Each number is 128 + 24 x the weight over its row's rms, rounded and kept within 0 to 255. Layers, rows and columns count from 0. Numbers have three digits each. The size before them is the row's rms in percent of the matrix's.

# layer 5 MLP down, 128x384, rms 0.106, rows 0-127, columns 128-191
095:105141121192152135137132111118093156142107116056113161129145077129124144152139136130108132087106106113129156122097119106142188119113141097104129108116112109126112146117120159152121158154144164
120:097134080070134123078152131129129112111154132096171131108129144116091115091112146133127115197120122159156130135117145153112097109118119165133113137102123131134154130111149139109110164119114114
083:174116119079130114121136120105154099165121157139121085083156135111094126126153124115143113139120129123128132122135113139115116167099114112127173111128120156098092139126116113107148129157079069
089:068101130145129111100100121109100117135147115101145123104161079118127114121135126116172146132101115103095101097162125117110118097114131018150130130099112142126103154113086114132074132141097138
076:148133148115131121146111170176115147140140110160121142136120136116082130160143122118126117149137175144128145174113123089124149106124127128138127164129099114148116133145076119127113116158104121
098:144107157152148148129174126096086080124111142166125121127150134123100114073121107109145108071132104134094168149161131169144129127161129178110117124107137101108109146114122102106159146086107097
098:104105121112142136130119142129099141131126115174140120124105110148162128103164132098168116127122174124114140124120138116112121115143102138142114112127119105101131126139167149085128136134115152
098:126141141118184110140119140122076135152146120110150121139131140140151116122091121118105115152140150142131185132131135131163154114141121143112117097123127126154149118154162162151141119104138163
109:141120127079148120151102125100113146114156098106142141107162102101053119102134097145062118132103093127135099102136111119125114120137143101121145143113099098106070106092169164110144108096181145
098:119159123080137140167079137120119111146089142103112130139106115154147130087123139183104115060120141125135129132125146089126070163102141121104135139122139113129102117176119135129143092070114145
075:172137118109126122106128163118133162077159146091144127137103140132078136104154155140118164234151147140137116112151134113131097118123125132113137155116097147130108138153164115135077122138117138
085:094112125129154121161158130133153112127131113111163113126098120148122111147102123113094109093076080097117062084136085122147083173120144074140160073146112132141102082128147109116136156164094097
080:157162144122093139111133104149144120135100075173142117137100137156138160127140083092138142112090069126091128127149129109116127103114133113123120150129091142106120164074128124144067112135124146
090:148114122145141125128140106127166156110122149125122141137109125130130128082159153105109134115088102107130120143117149139141116098142125148140133124129113117143161105111150136144090113106111089
073:088131128099141147131072146100095120111114128150147141125153125146101124180207151125103102128121091117137108134132146102127155107132151101138170094114133158123158102114106148185097141146129159
106:117129129148142135133138125147154088139107084135113147121151126129174151124129137152099136137163128134143104127107164159088139137129152171119138103138127120130145126132129143114129118089174132
072:190110155089131166140109107165083137106147168119128156120091163148157119110079184126160114179130159156131084085131140126144094154124120143152136143130138150124136096123130108151234160123108153
119:131107126140155135105151119149139117030155104123132093142141108119131136116142150127089136122128120143138108153143134123150157130127121160109133097100139128123092124117136149146091144100145147
088:108164106125106136106099117136140097141102158153154161179103137181120123121144140166159135131152127118145135132156144134130087145121126110091125155146117172115120165127110160168141112106183126
110:156170107161138146135152110137107114125143129175131150119121139099138125072124139148097112093132137114136126125118138086120123131135125188114106110114177085136141110136133152152140088147142080
104:116142122151121129145164112113110115145153146151125109117125133126113125146108093122118118179132168108139126156117118119116176091103152188118158092137130164129136145120070142082048115124089151
099:104126183112101119134127105129108112114091134112142155122123144165172118179124080100105123141098115111102127082136100096161097147112144113124173107147127128096166142110119121125165138117118136
074:159136085183119156190146149126122118159136121163153147126132136145112157158127100138113134107153126114156156197113150112175147081124136194132111139155109089131128141093131128164112137137168123
109:104087139170118122129115098143134127177121167113119150110125141097106159138098108137121112133129146147112140105137129149117138110131121099094125123130116109116169117147092134131106096122143163
102:126090115107127119143117112134141165110140082111175111113164138143138166096119126154135116157191160156147163158124178156143077103116135182133115134108134107109114106133124124151118154090149166
096:146114140145134106092128156125156087095128104131123076132103140107151138143113119101101122162150116140096161100137126129103122151141130188142140168123142127142147121156139152119103124095139138
097:079157164135108136142149131131162119142085167116096155167125142154159127115097125135152147085156164117100185102106056116114073073081143114135142113162134115162162143145135088135145114120129084
073:125151105159192160105129092132151103111117141148129183125160163131130131145135204164152132159143096123182145121122115117137096170136103152102122138130170110141109125134098149115147115113113116
110:130119146090115157142171125126111178081109101148125119142123088136185117083131111160105126119147140155124130120144155145127079143097126158149114107134117092144154115171115120174182102142153086
078:130128122107204099121113129149141112131127134101078110116099127122110113165159167113164140173113111108123168157120107124145147114107108066117116136159116097121144138113124166117144141128145108
081:168154100132101114109178121131122091116126098099099117121100091109072121123157128124114148157115115116120127113138138130107159114096117151178129139077067102122108112152102110068091104096112084
101:132163108181142099134158143114156142145107092118174097104123109127086122132194122121116123109064141076124082125112113135103103209114092094167113156134079144125149111143125131164120165130139107
095:154133133090165132114137149126126169086156128065142105120130096118104132132120129135106120171155105128097133140140131113129128126125134161173102114130153135109108100114143127084136150165134131
119:076136155150123130164132126116132131116151175174086166100111094104086093157128139134117109080103095095173071115131099112141157173134126118126138159134119141143185100092106119128113095102126120
092:141125141090157173122134147140138118127133133124136116134100102154144106127112167119105143117123150133143099141117118114128126213115118132147135120079126138131146133115120100114194152127110098
123:119157131120151122137143120139132124100111125205183131115143113100085099127161168105147161134121141112158094118098122174132097111149126086119107110124140117137166125128125144108155145140160118
119:104084121146134119093102122123158160161139117133124102133127100130119087160124139127106150128152090135140123138127116148163171151103125106112097090118116158120090125155162155121127122114119187
117:149143111210122144102090120117137095173137128101076107132174150139139111126137117105112120131122114118113134089139089117110200122147135101092121157134126171168129143105145134161086117079118131
103:156149132146148149101152131147162143083132091073149092133134124111141120102126123087088132155155124153108148143127141151154148162122125215121138138107104133124163116133116142098159163142106107
103:109115123099155129137149132115135138113167109138144134134129145072104152052141068134102108148075146143140113176113115111094103079121146165138115128129164137111091158154160111097094132080118119
118:085108149115119117125103141132133146125120077153113094143106132168100128177136130113144130143155107123124112117137117158137106142121127069106122132135099145143134149130130110111130148168132081
111:062130112089124154121089127138117157164137092114115135118126144167119168127098119144095113116152155136109132132135147122147154104126146140095122091125134116139133135118115117100125117093123113
115:143089137153176162140077112160126139193112155080143131138117124135177146120154131164157147154145153135138152141109141128100137091141137103113137098126120156119115146124187150170156132110149162
100:130137116130108146109132108128115115126128157166115104131168135125139183111168138155126145087132074126111094095158117103114172114128136161086119134162147147095123136144129116148147075100151117
099:140096116098104117116123140126118149134121155154148161110151153131144124140147108123142109167109108129106140119121094154149180123137118129107129146144113078129137077098097135161115113102115156
108:096098114090129119119065115133124147145160148181111150119119106118141100099155133150103110080098152153128132045127099103153131145147126092114118129148087140132126118088129171159165123075122163
100:101077138165118110125101143122143126127123097110147091128145169147096099124135120088127141137110107147122099105157117120130120127153129070144133120093091148103122150118134088198139152143118157
092:130126077135154138097095140107124108108119136077152154137120141087116113117128155127120188183070112105136140149120108150101131129115132105094108130114153105126074119116137151101097103125142089
101:102156105111140108119085117122100116145135108082094153128141155162136162136115122150097150077122138121148122140116131105136146103150109103172099114112112112147149146117101108164110118106159132
089:145088180126080107127132101151147092145121149163139125126111141084135134133094081132174108164121135137079174156135129158128182120165136124114104146131132154118159156150133107141112151132104152
122:137151136117091131124171109118100138108109120145156098149159148097120122113130141097152138143105146122096136101116118143161099153171128135144121165132137158121156155129122112124145115134114082
089:117156129118105168162138110134146125123106143153101116103152139154181117158113150144140108061146157123147090137129113081106165116124123124117140095159152109132166114118075139135189115139154122
103:120102081155106100163075113131125145152130134139102145112163161120118144132149084147124099115124154143165120148134140157086128058146141128105134121127120120134125121150131119105102156135133166
081:133132133166117149133130121105116114104143165133119169125170119136130144131133165127175137104152142127129102095130118123160106111149128158129143123154194149141166101115106089132136148092121093
104:127140105088168148120129130112108141127165136108125115132105158138141143094153144145166155178140106084188145163134108150106132136141128138131111165112141101138136129127160174100151144083154156
109:092074157121122132133106153136084150162114120150123129115115154163114130108101174112152132156085101103152121133120116120146081122166159098073120161138121174141123115096139089143126139153116177
099:171191152155141141112160139153124119100143174139105153137136101096140112134118169117088159209173154131115113124098093103182146111143150083122137111131161089140162128151144122155114098113103125
108:123090120116137110166154126113111135162114143133145165120094093108117132157115151132116165149103148128141120136120111165089092104119128091141136140182147139134155126115131149125140105186142175
116:124186130111155140147138134106170099090138114181104117109093139114121140146177111116129145126173114129136105179128109096143135172105131144144134119150146131119161128097114106092157132116101073
112:151094135099077137127112138093127133110093159131099145121163155166104107105103133101138170104078130097077115087141105099132097148108138107141123135112166175117144135110181115090155114167112128
101:096140118151117121131114148125101076190128158105142127130097141100099135118112108118150128119096130135135132148108171150114118119138143080143130120110114202118070126155144136116131132159142145
112:117167132158102154131143145176125115147157171170104169134119131141166139108123137133145114120164136111124115140122126109127145135111119200095150138144134107143172125132126122153113117135128117
096:175108116108137094127153106104117121196103159110102150129150205157162144179105129146154118132174135115130154177103114119133171130168130079095137065156120143130134129150131146143119123131129136
093:092116148177160122101140101143076157119156106154132111137154121125126118141088166106138119101115088135140096096105082113101115153145142144117146140153106146131146141114159173121104097153117146
091:165109129095119110134124110155109149141129117133137141142141116119109140175139163140139132130151097127133135090112177143099099153121127137147147140151142131121106126147123159148108144110096124
112:168116137108073135110117121141120132157114103143122108125176124119083142173095102131155119104146166169109170112106124115106134128127144116126147143123100118143100160131087108125124128138143153
102:101148126084133125086113121131132129103152132126143109122153122142162138167153140135156113118172109114142154114121130157103085108092130127112120134140156097117178108130112159120144127187123141
093:139133109077091163125197145121153135125140128080137097162166176136104129083089135132213115152105132120118131126115129155134080135102139130158092150113091110141111122136123088151132193171133113
094:111163127157105138130103146119167178123103178163131135132132140128146143120147130114149126110088115154133135120131114128119138117126142099184147147108089164125073149098115098112113107108156090
117:139129150127113109107137146125128142101181097136130094129145079168130108107137136084090122141124124121155091165118094142143114118143138136122135112093129112144102140082112119141141158139113112
101:125125111122167147139126118132080129155143122101123132132101137122165111180138115121119134110150138110160102134117116123146149122125126141115142105102126135102181171153102143129134089151138157
074:146129109199103123113089126126118114134103164108133131112148118120129148106120112132151116117130123142099157135134157154118142151116134121114110138155144134158066150113104084144110149116136121
107:139159115126177142144121144122108150106100094109146119132123119137076159142114131123115135113099119146070145110115128146100130127106140170115118101110134110143130101155166089102139109118089113
149:138141111117074102129104134145140135093164100121136094131168139142139141113124044137106095125146123146115117132135151137146108030132114180131130102147069094119102122099107123122079133121108125
099:108145124144135099142124129121130128123129189176092137126098130113124139081154133144132145133121116130114112166108138120100122102126140135096128120110166127124102132102126105119086148136118123
093:174134093162129152120103120132157138102080133089142160116131099116133133122107143164121157097086144125130161136135121119134154137158122167119137127126093177134132121105115168098125118121140128
087:120130160121114109156125142124168118122097150128126129118143135126151123156099083140128106117176157134106142162138159128140148120127097170151141116110135121133118136120100083162144142125160132
099:167182136131164130114118122107117135113141115166107137115116137146149133078113148137107123100109080132138102155124094139101135188095154129143150130152118122118112108148096129141160099075149114
110:138164135089146130173132135109107136154079103128107137119140188089127113123144104160157143055160195125136144119148154167118075110138128126157136119140141117139103108169128109094138125128101135
084:112126138108141131149123107123100162152114056118109101154117129137158118167105135118131104130188144135153157138118139150161085107170131079112159103099098118131122122121119150113169123158152121
104:096165110145098097132140149135202119121144131170102126112116127144095148118121153114141122107123093132155134132103115088111132104164143101115118144153194161124121134129149080115120142134115050
098:138088155147140125105133138130193218165104119155130105123101079108111119128114167131170164098125119144089113113164116137126078149153129145137134174110151075152127106130138159108142137148100104
067:102095148141134130093117130139123172133134137083136155109132123099116119165103117129179160126113129111128114159129116142145109117144114093093148168151082153114117153109066088109162106141121141
094:147143145191114162159128112143145173163105107105087134117137146159190120162117110160100114134172114136137095129129148145123109111129129163106131112146128190131146096169118129156080138118119114
085:103093106119146132137146115087178123160157088127137097119099100126131116065139123132118119130091137102134146080122111163114141116068112129099157116145105128105151107104169119164114164063100115
114:185104142116155154108148131131155130103127107119157149165148168117118164154106136121135141209170123129157144137116142140121143144120102145120119142122135103114161140134126061114174159140123132
081:131127174130092170146151126114143100117130144111119122122125089143130136141154110124140085158148093120121113091134079122159092135125143169151103123139125132134142110124160120052116103161115139
115:130117129119147120140145136123173146139114078117181113137180158122152145092127087145115118186147113136146152096121156119142098111128121133182127143118114161150097136180112141176110137111141122
103:147108145141102116094090146131068108143113114134107144131125150131109100193116159117119132091129120100121148109131087090160138133130157073068129153125076127114146185104122131148117132150092135
082:164112106140171120106151175120123162138110121142125136144110138124127096126126124138128111124138146125134154166123154113132102168089135095108132102098106123149115151102197130149176140157121148
093:166172132106136171139147138126127153122139106154156138112141119127138126146120127135108137113161113172141159101158102111118114101134144173139143107145113101151166134146101164074090114136162128
089:099133141136157125145175136131106111096137119145113119117158148111154113090129142125091119110137151129118082122124137109115160160144131192152109089126105081161169097160098126118126096062150116
086:111142108131141113136137125101118146179115178141078156156128134117112147095139088134133129216122099121128140115149147093122151125128135096141139115118120131101109127138168127110098121142127152
077:113139135157082081121151176130147113113127148163115129138079140128110123135090093100132122112075128136135139123137107079136155080147121107131094130118109122112100118156107154118161097148136104
107:136102151084122095151115103120095133154117126071151106109113137125138155191145116134172128176161171142145156187124148154118124139168117094085130135163130128100132107162135142126147169148140172
104:146120150168134168129106145115150127143112150136137092111120183107126167121099140115090128208106126131129125138150127133149142107093130191117115123105132079136104121151128091153128159156105118
097:134159141120154131143138146143117126134154106123115089120137062096102108119108158107115143136133115141119099080138124152081124115132114123152115146154135143137109118132106174095090107158139128
095:097113131111106111112101126127118121115089112135167131142145127121106106101112097130115116132106123137156128131146103160110064111155113038111147168097131108148123146099162112122133135146148128
073:117106090129127094119115160120095075166162136101172160107153158156130141074145138107146159116070111113128165191126128137116171139132109144127085127138117105120127147128174131168099139108125154
077:113111127118126136098132180113166133103113148113115159150108115121120132142093145134134149144123144118116094114131164167084099159118158117123125138125168131144074146122118118049156142126128159
085:139125105129135128119144144122142129109126153115124118151122145068120152169120141161151153092181110122161138171151160138145117113143108138154111126159174151141138127129145111167120155192128131
107:136174132086121088125105083120096088155136136171143110129146117147133110158105107136124089058113121159123124152134132127169106112131117107161129135130153113118147113110128143168149118153109161
110:125166109167143133129179136134100079129137130101128122152138169119094104154163162115153159082146152134119142139124118110166138131155107150108130127111128096145187078136150151134126131134113125
093:132123168100108130152154113145159069113160141118117153101137112141122152163141076130139099075116115132162076167126113088174150152118143129144095122132139147131116130139093128153154110134115137
080:125148129115126095161121099105129100098144113120109116135108136113098130166130132125114112159115123120136106074104107113114106186140116090138138083128150115116134165173120136108166118183095092
083:116141125135105124149131146145083155139127147188128117141123118147103134154136110148143118128092129141142100107126159135119149102165125078129136139135120172115098165122151131154139107175133142
076:087112160106131103152115111104103116149110115103149088129117109128170112164116144109102163100149117158132134070165143148134124193126113132170132128139157171105115105082151133107129110145135142
106:106142137167100145099054123127124143145133143110125183137052144141158168135143110146154100128129123168135124123124125114121148158138126140129131142164146091137091125146144102150108101127166089
106:144147111116166124128157098117125134127146102155137102156080121150112162118150146140111108133165113133157103121125171132116103076136136153143143117159155138106076129134110158109102120155147104
102:146127115101118100094115128137131129188113134126103094123148133113098078164125170070109169126103106086081147121133136132110150174127139057117135117120137150121118124128151130129120098136101114
127:114121095141110113095174132127143127141130164118157126147127148070118120175167145092160142144090169095104134142127111152151139122149134136113098153138118125142168117140110141110105141112104143
101:170140117143101116094126107140107110099147142088102151110152105137136143123176125142122134110129123149116116107149152143147173139129133142141098186093124112135127161133093141113141120116112133
092:093116154097149118124114155159115139109145130085133136132082117163133128130171134111103142159144130121133169121132103096127175104149121073130110117128118146129105101124134144066101155123127170
114:160135166059094132111149125133183135127119094046183080134136141158164120148135135121109106164154131134117138128132129150113129163134138094174134141141124118166135133097113138131126197113147138
092:147152086144128118108121143135115130141123152154118125147098125074119122086086145128127098143118137077105123185121077131130113120150126111175146180108157108163160160145117132111137118151176143
105:098077091147137144106084114131111130172105145081156125090134100126143125123119154142138116156092109116135138110116134146104175145105113097181124143084099155112054127125168161116118155136149160
093:109116108149109116108105132126039109148153152105136170151114119144159103121147142111129156119082149115121119124124168090126135157142117102084113172110137135090141126134150126142152094132125162
083:076109139167105128098119124146187129140144142124118135113132057112150134098119125163129112055140129181137122106125137136151128126144130164109108128137210101131147126122150161119096118069148156
083:129087111153126105153157144142131115147122159120111137131134103128130128181156152128155138099128133108096123145109105118098154135121128143151142133128165088110170133164175128149131110158112125
155:146114140123051150156118156116191154156130149155104116154115125132129111084138036097157101101148128123102121108111116139149129087138126133143127135100071109126129112115149155142126139130146149
097:132120141123033118184133124137136101119104159172117125168097121128130105084128122122167099105108165118102134149133139132133121131138144084087134105132137144142105141127123112134102167088114088
112:134145143161127122118166124114120107143121117139106192105095127121115090065098109152109143132153115117131130120132136156136095162123110133159137099127124140134126095137151107101123072084149118
119:149135114137105131134115113120108144073145061117111133113140118163122144116084117149102114106149137174126120162116161145139135128084152148158118116114116112154099155132048128103132120116133095
121:155119148129142125132138125126096120107114113112144174134111097142087133122156134161137120120109168145116163129134152160149127145136115173159132136137139119106155131143109129109153128149110087
102:132156121126148148129153131116108140063140165155125171108172131128218139132128117130124110113108120102125128167145123133122148130089128157108132132147141096123136086108095100097143133082113104
119:150098125102108085133140125119134106133130124082153125152110119137109090109156146111176121094111134123098116098141154138164124125114086186136150132121166122071171104116152161147087129119122195
103:142111113133153136121158113152132153129112088118119108123154132118150132189092137153106158152144092163168135152119146178081131133110134128070139147135109180118083164146121130121120161136093114
101:111128173129107114152130144111138089099112105156100099127142127090129119105126097089101135120124126128105110121154097114135139115101127113114133126101155100137138141109144079131131114157095103